python train.py --d_model=768 --activation="relu" --norm="rmsnorm" --init_std_up=0.0156 --optimizer="adamw" --batch_tokens=65536
Each number is 500 + 40 x the weight over its row's rms, rounded and kept within 0 to 999. Layers, rows and columns count from 0. Numbers have three digits each. The size before them is the row's rms in percent of the matrix's.

# v: layer 2 attention value, 768x768, rms 0.0314, rows 633-639, columns 384-575
# o: layer 2 attention output (transposed), 768x768, rms 0.0308, rows 633-639, columns 384-575
# q: layer 2 attention query, 768x768, rms 0.0304, rows 640-649, columns 384-575
# k: layer 2 attention key, 768x768, rms 0.0307, rows 640-648, columns 384-575
v633 083:518518507537502480537476589495505511479545519517545480528511504490473493487468508488532567546445472489519454531540519513484538466447473471533477383582582488484529503456530552471490438487505464520488462541566546532508547508522475539433559500492428486500500449507534546483459559496505493440506479510529527431485483518492566464510498520526485493459472459596508429555560476513574596490486485552513516460499487516561414507432561486524511551459485471554499593429459537485518536517464548453472493466580475550490413473438512489531475438536471503468609565522457509494448548539444489525
o633 087:518473528520445520449470540465559528504546530602506432466521476494548497469473505496536471522505541481500452520485529518466512546422479549461548476463517521511506595407534583407561406456580544555539495571558514411514509460483482507437501460538436507487489466525515473549455484495528480512469427519487504545547521505493537451519502478542452544498492486499417451487541585448478515442560478514468514477489502490486435535530488493482459521505523461470461518527487539496492546434464522540539578433533502483456522480520461430449488465509571469468456516547495465549429474523547570479
v634 089:474494473433526496579410450577431469531489499424512534574421555493519510455493498520519466456480522523525488500482551507479485554472512422515437527534484446558451492487500590580513483489474503493465489494505494520532481492504486508516480569413514519495470473523456495494490575464506414490480482564433573502533545456488483446462494485474508490458515503479592491480500498514537447505450564418541463501526540491447528446506499508479507460514410520496459491496511494537516493482510506513550495523485526511509547556433549514469515534478492530477483498548474525511435473440509426512
o634 092:446414506438477519449418479519541444558453527452488518531537492504494575522453537458552547486526465514542507454531456465563520535480473451485468517489511460583515436511487460494395500482496455524490480486521508539498505510529430566545461536519511531461566508492475515404505565528477450515484468521551464524619530515537485490445502482504513559496547514465487446493539452486448478496473562459563530505413491581420523457485505462503521507540480540533492475470465502542455436459505537450525459413449438454539517465463479568567498549486504580478499598402540510510556435427527568441
v635 090:528498421566421482515426547550503499469530517521471506456462501528536479444490503628544462492539469496503534485531510550502570488407445619532515477499519525522525479536550493561541563503488500479445510518554469426554475485551478532553494470452455504526490535497485442521512489491436410446500495490533509436460550418484550441473451511471540537555535504475456433517489497487517517476485530476523570540494496474505452532537486519517497580475579535487546563502468496449525551509479494486391527473472560571466547522417525452371501426566522470584463562571540430525521490464423521597
o635 092:493549502527438546512477538430464484480417523455492474431548530458554504468499476496520529580519534496508475530473517509525519417480494587484537541489526516534524510484469473514460442460551507527499559497495486509502502498570520437503489506534472508555563478512451500516508506470470507465447484470529499446510489450553512501503499441469579560523537555485516502524564503510492512488473554549519478581522497497460465512495495511461479504512450423422518442494460447539533495557467507464522549504505608495465570452446411487498496483529530399557483501594482517501456503508466520511
v636 090:514536483520495498443510558487538476459469518459554569461550495486486517477470507598582549431458460482455573444476509529474451544463499532470555479480491506497554548530509477538542513532488598468538550593504495481495493462443502502488520506527489575513540516438493484514542552452505460471471503513516521445487458489466467494512495583533510481557503508384496447443461489484490550510534489505491486495565496488472507471471531482472438495508529489528548461542449473531486540487535519569461455463499528606449513522497428520501532432496551471529526468582602449475514477568506463572
o636 091:567590534486514552485528482523523541472482520484501487471507500520493447484520538598522488501453571424522495478512548563539464555445516558422517418530581522529476533525549407490525429488510489563528475495506489437501484447469494481401474501546494602540514402507456572524560457483541481470475539494487492494574456507535469478498514414538526507539521522514452527426526553490503534519503417495494511492503501485525547491522567456491519532526539447541519501496529490526472533522555503511531383529483535523515593559472486417470504469526482434520483518541597446492582490569521484561
v637 085:454388569459563492464544521487529497566508508581457511496535487498565464509507496450546537453514552438467462453509474510443426577542553488534496574427448578486467481552504472532478566507482505531452536418503531481491500438508490501428497472515530478500536575472541400502565509480505491574581486532461485585449435529562569592488503535503498474403551571499468485472540495478405557537509525435482529483519526482507412503444494415498446482532578488508506493445494495447478545489469551516516514507491532447465516493535481605527577478506570457459452418543522434516524495529451495454
o637 086:531537516482537493535540583458515522542549443537464490596522507528548437488565516514473504417507451415559501474489576511531440477471553501500502519454485512432469486554454499523492499473440465473505479460453501480551490483446513461468466596463500554532522505548469566526550477515505584553508563544420541463486413505487525452444546547466513372516572520592511519518463547467532444527510478489435558481544489498565531491547464509465583469443492473592505515486575425441564582485478514505493455518529579506477520539546465599450607506506512578482448476408504509444558483530474542497
v638 091:472516473456486530524540444532436506549445538386521531478478511493437477462476456579458451533493534444531521468500487476478502463535423447536554477560548507507470544445523523525440533487468518477511487562512449572561507539463498479563500464481474479522461499512554476468476500452524496517459449488479457472487510533480486552498502563454581496521467453456537554468554527550411577447426547442448510518504463595529573479458564491471504517566566489533517438529459465460508574477521512487521527494514467489518531497544580458450504506541463524543507522462531520475492435539560477547
o638 093:474539472541522514497469501489501478463528562383506456507424485495521523502476508538538483500502509557460499487523492496534477516494504542526521468529536466498489490528512509535477466527480460478597465520483533510510522545423532513467543441508512505454501508507506453531528467492404489469550539412489543493417483455553528509408497430466485482472512514525543439451504502436468543435439543494525523524502529526490503462499524474506500443537503493468492593483491487508550534493517528407514465512515499452442418480486514487501507431502466475534499483520614511434510539480477493517
v639 091:470519447414567470596474488479558464526487593520574462462474534533456485461480468448519568524490455530604543507483484499531481507524503527508551516466464543570411573532539527488460502497462432466536493432477555456571538475444509509474548477429549432472494465496437460536467585489541529506458460532527462453481533407445472522517477487500520490511531438490531454473432533503395519485517499458558517437437430507475528529541525574508478514519433520504490535469405534523497527461503581488449516501536536529455527474587454541521559491536513478547477589512508475485477488425471449420
o639 094:472534467534485501515477513468510520467507510499483434476479532527512556541560603490494547525513451522573514431471506510468462467500550501480544498511564493553459542491490460475522433449493467436525509553492538494511474484556473477484570498419522468482487477503476507491533521469522540484485481500552472463538525460571459469582467474478535524520510451512549468499442497510482568507538535498481589490423563515432445551531435507577508538468420465513483494485538513467471505502510477547453507471478528477447414451584478443491571567474549428532400585544516517521471481487435503543
q640 087:483477553572491489482585494456526524501525463565496470521526450528438484446432470470548519453463492534462487488479487515517506512475527501450490557470576564459472542447453484506502447460444463395498547474490491566548494469544455506485528476543514515459434487571517538509496483507472524454502531519506478456505541493453588453500480493529501481571488474483552480480506547538504479446458530512514450524453502532507479492466553515490440508442400570544460560502524510475509488442515528522508483540479510492479489483542428521501552447401576490504488522478468473559555482489427507461
k640 091:525576484438513456418505449513449478524460537521505520505466523469509471538481459565593508541531567511548507494451451626507540494583529470548498476463519506546501484492498541448472431511532481493524508453468511466533535496509535473527451550494474478516554472572517435554488462510523487470545464494509528487462541505510450571462531502520523474405541521509518526474510462589505562451399485548418563498508555442533495463474406449534428479505466465529438416504502457473459509509542570519574516493469456447498536502466581528473480513589518500540477470483527515578537491465459463495
q641 086:500490461516534550528529513518501421466483527546466446440540487564511538562547534526442530492519556546534554490485487503519493492558516513459540520546535447470419540563541506508566532485522450502507514497496488558501572465496474519532513437530516459455523542473539546539550521479528477368483476474513532474473485519478507462500587543434436515486510469437413441500537436545468562483516468535510524476448499528431450538518539457471509496471476561481531492528513537510492493527504487480465500506509437469430410435486457409553567483505489504512518460536459492486531492480470554484
k641 085:558454491603449531527522454567522479466531462524430508528557431507533506434478479464553492522486476575477479518500505419508505560462499479509530522586455532441467426477509483546440545513459503488529504514514415460496495519567494455497504604501478563477503494484480442515467456495477412498525454474529481479540466449511494550552495444563438502452511505556466495545450524536539484521530515492518527407528481532500514494532454446516483571559506464492522482424506528399478531437542482542491452488545488482417499520520477505546517488468476487545550541503475521471511568416593499525
q642 086:583532436495542542511437496500508534528494518507522480503460496499567488512504565559449512506532507472555517501538548524538539481421497473584474448453554491557454473524534492567520472505482500532505468455507475493496589493462494489477453452475527470493528500539509414496495452456500467487520516397507509516513437534517471602492541502499511478470466531580540488467488443479484479551485533582485519506457456496539566477464459494439465513516453536513567478517526448572524510487509476499579532484551526498583511520499499498536452492583561425461496515478547452564525458602539610499
k642 086:512457512461574530474568514501565543460467573484481459533547533504497546524456484494561512565481523496505472502497453486498502478472497487445556468519454455465476508609555478466547506504539516510518536582535490561519449495504501585499505520526440502501520447452549557535483515545593516491541461466514591468454502452469522477507504524518563515589525504469484417513549535536531469455523497437541455535501508533450444555563494405456560443489521450471475533506447509497446499511506536501514530509406474545410502487499484524500571518468540539437509512541525570504499492501462507510
q643 097:495459529532454551488556533470492484430478525547495454493602488512461504434487452556524490540418440474390451534463459498506498504475500534436523510553470526509480519549475456518514520544474530484485497519495477574548510480538495592526536455515511503504462458455522546419501552511463552495510544478559532546528523463498493545557558491532511529548558406498535489465456520460514519519521538478605526479508461520507464540545503526527496445421469556526520475493514566464543481546457536493478519505469458422463600469536516551500493494490467494449534482522475589498575514412464455461
k643 091:524501489510490496460489432498473529628491487468486554506525478468526447485424502500529484475534506512469531527509463512430508600505480450572467517450523546467518505500510495465406483500542470415511487507458460418450474444539475485525487544471507441510537521565489418458536432459500398495524519520479445460534454472514514516467488566586535408433524517515497529513476498587556523497493518488488506450599483454529535426540475485557453640572478415523541477501504511491540469480543510545524546483497493444486502525493504483604524466531571479493503597503519476584578537434522464561
q644 087:581502596494537520516513523469520547524600470489531462524546481528498518446492532602553523481457464560477383485426408504488523496541498543435494555513529533562500486511546538437476440522568446465508573522494500519511529520532535576532542396469569561509432509521521557472528487542474532556495501439460487533419493463516481466474499431445507494546540546519521549484494512513467486502481496423520461470540508530531514510519535488555521432496508531510487525422459558476450552501568445503461455501493519453503480592558484510443472572500498486476437501502521552503452588491460521420
k644 087:466470462474404495486464557519480503523517454464426547505490488540599451486507479492502435413449475460476572464532528490459511566462556543592502504521480541484496542448516511487481537529476511430495405499489515472493487494482488404476475518520465473499474574573491422529514504485488470518512544529531518491537520544454555549488479544558424474459477461535442559508533510488465445480567464547446520548460479495552476518525559490483428583526511477542617463551549484473557551529475524512479523490498460447580520519472496496479438439544475458543574488543497431514553459566504491500
q645 099:565499527481513506526558501488485451517532468478454532476406496449494498556547492516548496467555591525540510470499528468461596521594494446423526538503485472531463487445472444521514517537497494514529530579513520464585455553523477550592503455467502567488536562518490489556504580514472470514543497453489540418585477509438479411375457507491490561533516581472504491447456518565517526450409484477504479538568537498490553401528492510447530503521554430433525504557437507548483522442536473514421449512521513497485589587517526397473521462451494488513480524440505550466462486481497513488
k645 103:364452470507486484479420500522521532541544448500443482456477535521535498494596541433485504456499553457491519489450579489469501507508536500554500546536518540496479525460451508559455487510434462477428485443469541483491482490506557424472494518454534473487456556541460455406537440517456508550524547523523488524443575562499569539492531466498427460521518472503584569475455526452465548528524461499404555485499480503534476450560556555541485536424496438547556481500542499532472469458525492484510482512518555498513551448514457539497489459480452499587509467472433476507496493513626537509
q646 090:464456477473453483557484515519490470461518497511445457450530462558495524604576497522448543456564554514525530516489570474492506504573521496420520502475526558446471503541540534487513537532521527484521503540486509494544451496486481534538446535469531492460588545494462531499553566449527530513449486545535508484514532498592469409503418489480453547518531536455429510476504523541409493518481444492487444538532567506501516519545457515550569555531488467435491524488466536455484501516533434448371477513511502567457517504553494458518514475493444501577531463460538529549463572532567463575
k646 089:374465501552538501464487507541559459494512495463442498477458517538513525529566536490486530526451512524421497457408539473481423453511562549454563492535501531498431531478512521542509528446504492435487586411469528522503531506537462457538417405490546534533472525497495536455537523532510487564530507530487569564467603447508515542494447448520554595513468488451486508554495580454499461524548510479532485480482505539415534562497534487568515503490524535410550512546510502481453455459524437469507483500511474529483424578548501534457513509474450523493496507459452544451466464511545524507
q647 094:482518490550494513422484485463459514561481461458478473537426539476512494500475490553554489466460535529509512476510528640431500469542456447473550531517540561504577509485483609476495340514518467492519477490501506514496533568523516486432497541473490512444487481564510507492526433495450531573495527472466544450534492507446525465446496426502442494466576522598542462454503445476567429483502469434492436549492519505405512417475496495458403487496526487509506473522482455543498473435403532514543478509471520459540619519478487483498474523520475469440583466554587487490557493479500566482
k647 088:523516506385518543521419474499536505530530509474519469493548462496521531481482522464515515485511523471589510522573523435559524568525444459492474479468501462531498490467452544471462469534479479563516449528502488507423490448501494453429598446503495454431524512521504468530465465512451485508419549506457510484521521533502461526511570490409485479438518512542529500493512486464512551481520471539453533447490490441577416400468522524417541426503482517494437457433430497546491533519513598462550447529493502459486509469468460469488496486544495512485548483485522435528463538500501536455
q648 090:521516473503470479461494473551508551478564512446528614559539518481488466506450588496458560508511553484512504460522424547472506471467506445495447473496484447491565497478446505487504575490477474562442469505452460399499424543514489440505483497479557557460538489533446470521460533473437539496481489493464517508480525503451494483424553504550516486564496611458506482476464439527600462500450486485446502488530539577502504470481514493500494585533502441523483535522527452504525483434536538520551445523573541469542543550517524473473504504506542541436455505438530534468497386497457556512
k648 088:476465481479459464506494459510431513476492406508491470503493506481488496528563519503462470525485507518473501543526538509510548547482494427591455549486482485464524495487451512510493476537443428532481433472466501477495468509507490470500544545493521466519530500484473444501478450538496521532457588439457483492478432604565544491484583485483409407437456472497511537507501451445520538513474466504480458589463467463489441439464562540444476439447494509514446491559553468603520504489484514460465493461506528415522437410512442472489515471500464484463485522505536431478529479501519560490
q649 095:417425468558438487463548500510479546539469531493436500506510512465419482482453473526545557502543505521412522494484512476483527587509533507473523412496463553458534484509465490506569480519505559432542522544505541466530478511542500522497442505501523516470540525491538486527519556515519508513490533514436438530529505548510458473537507530494485540513540468396454448490589550473457501414513471504506504495502499557424489458477440463452509500488511596478483487500474567483440567527472430542489595493477479440490510446459480490444531524439387450494485478494540525572425514435524483534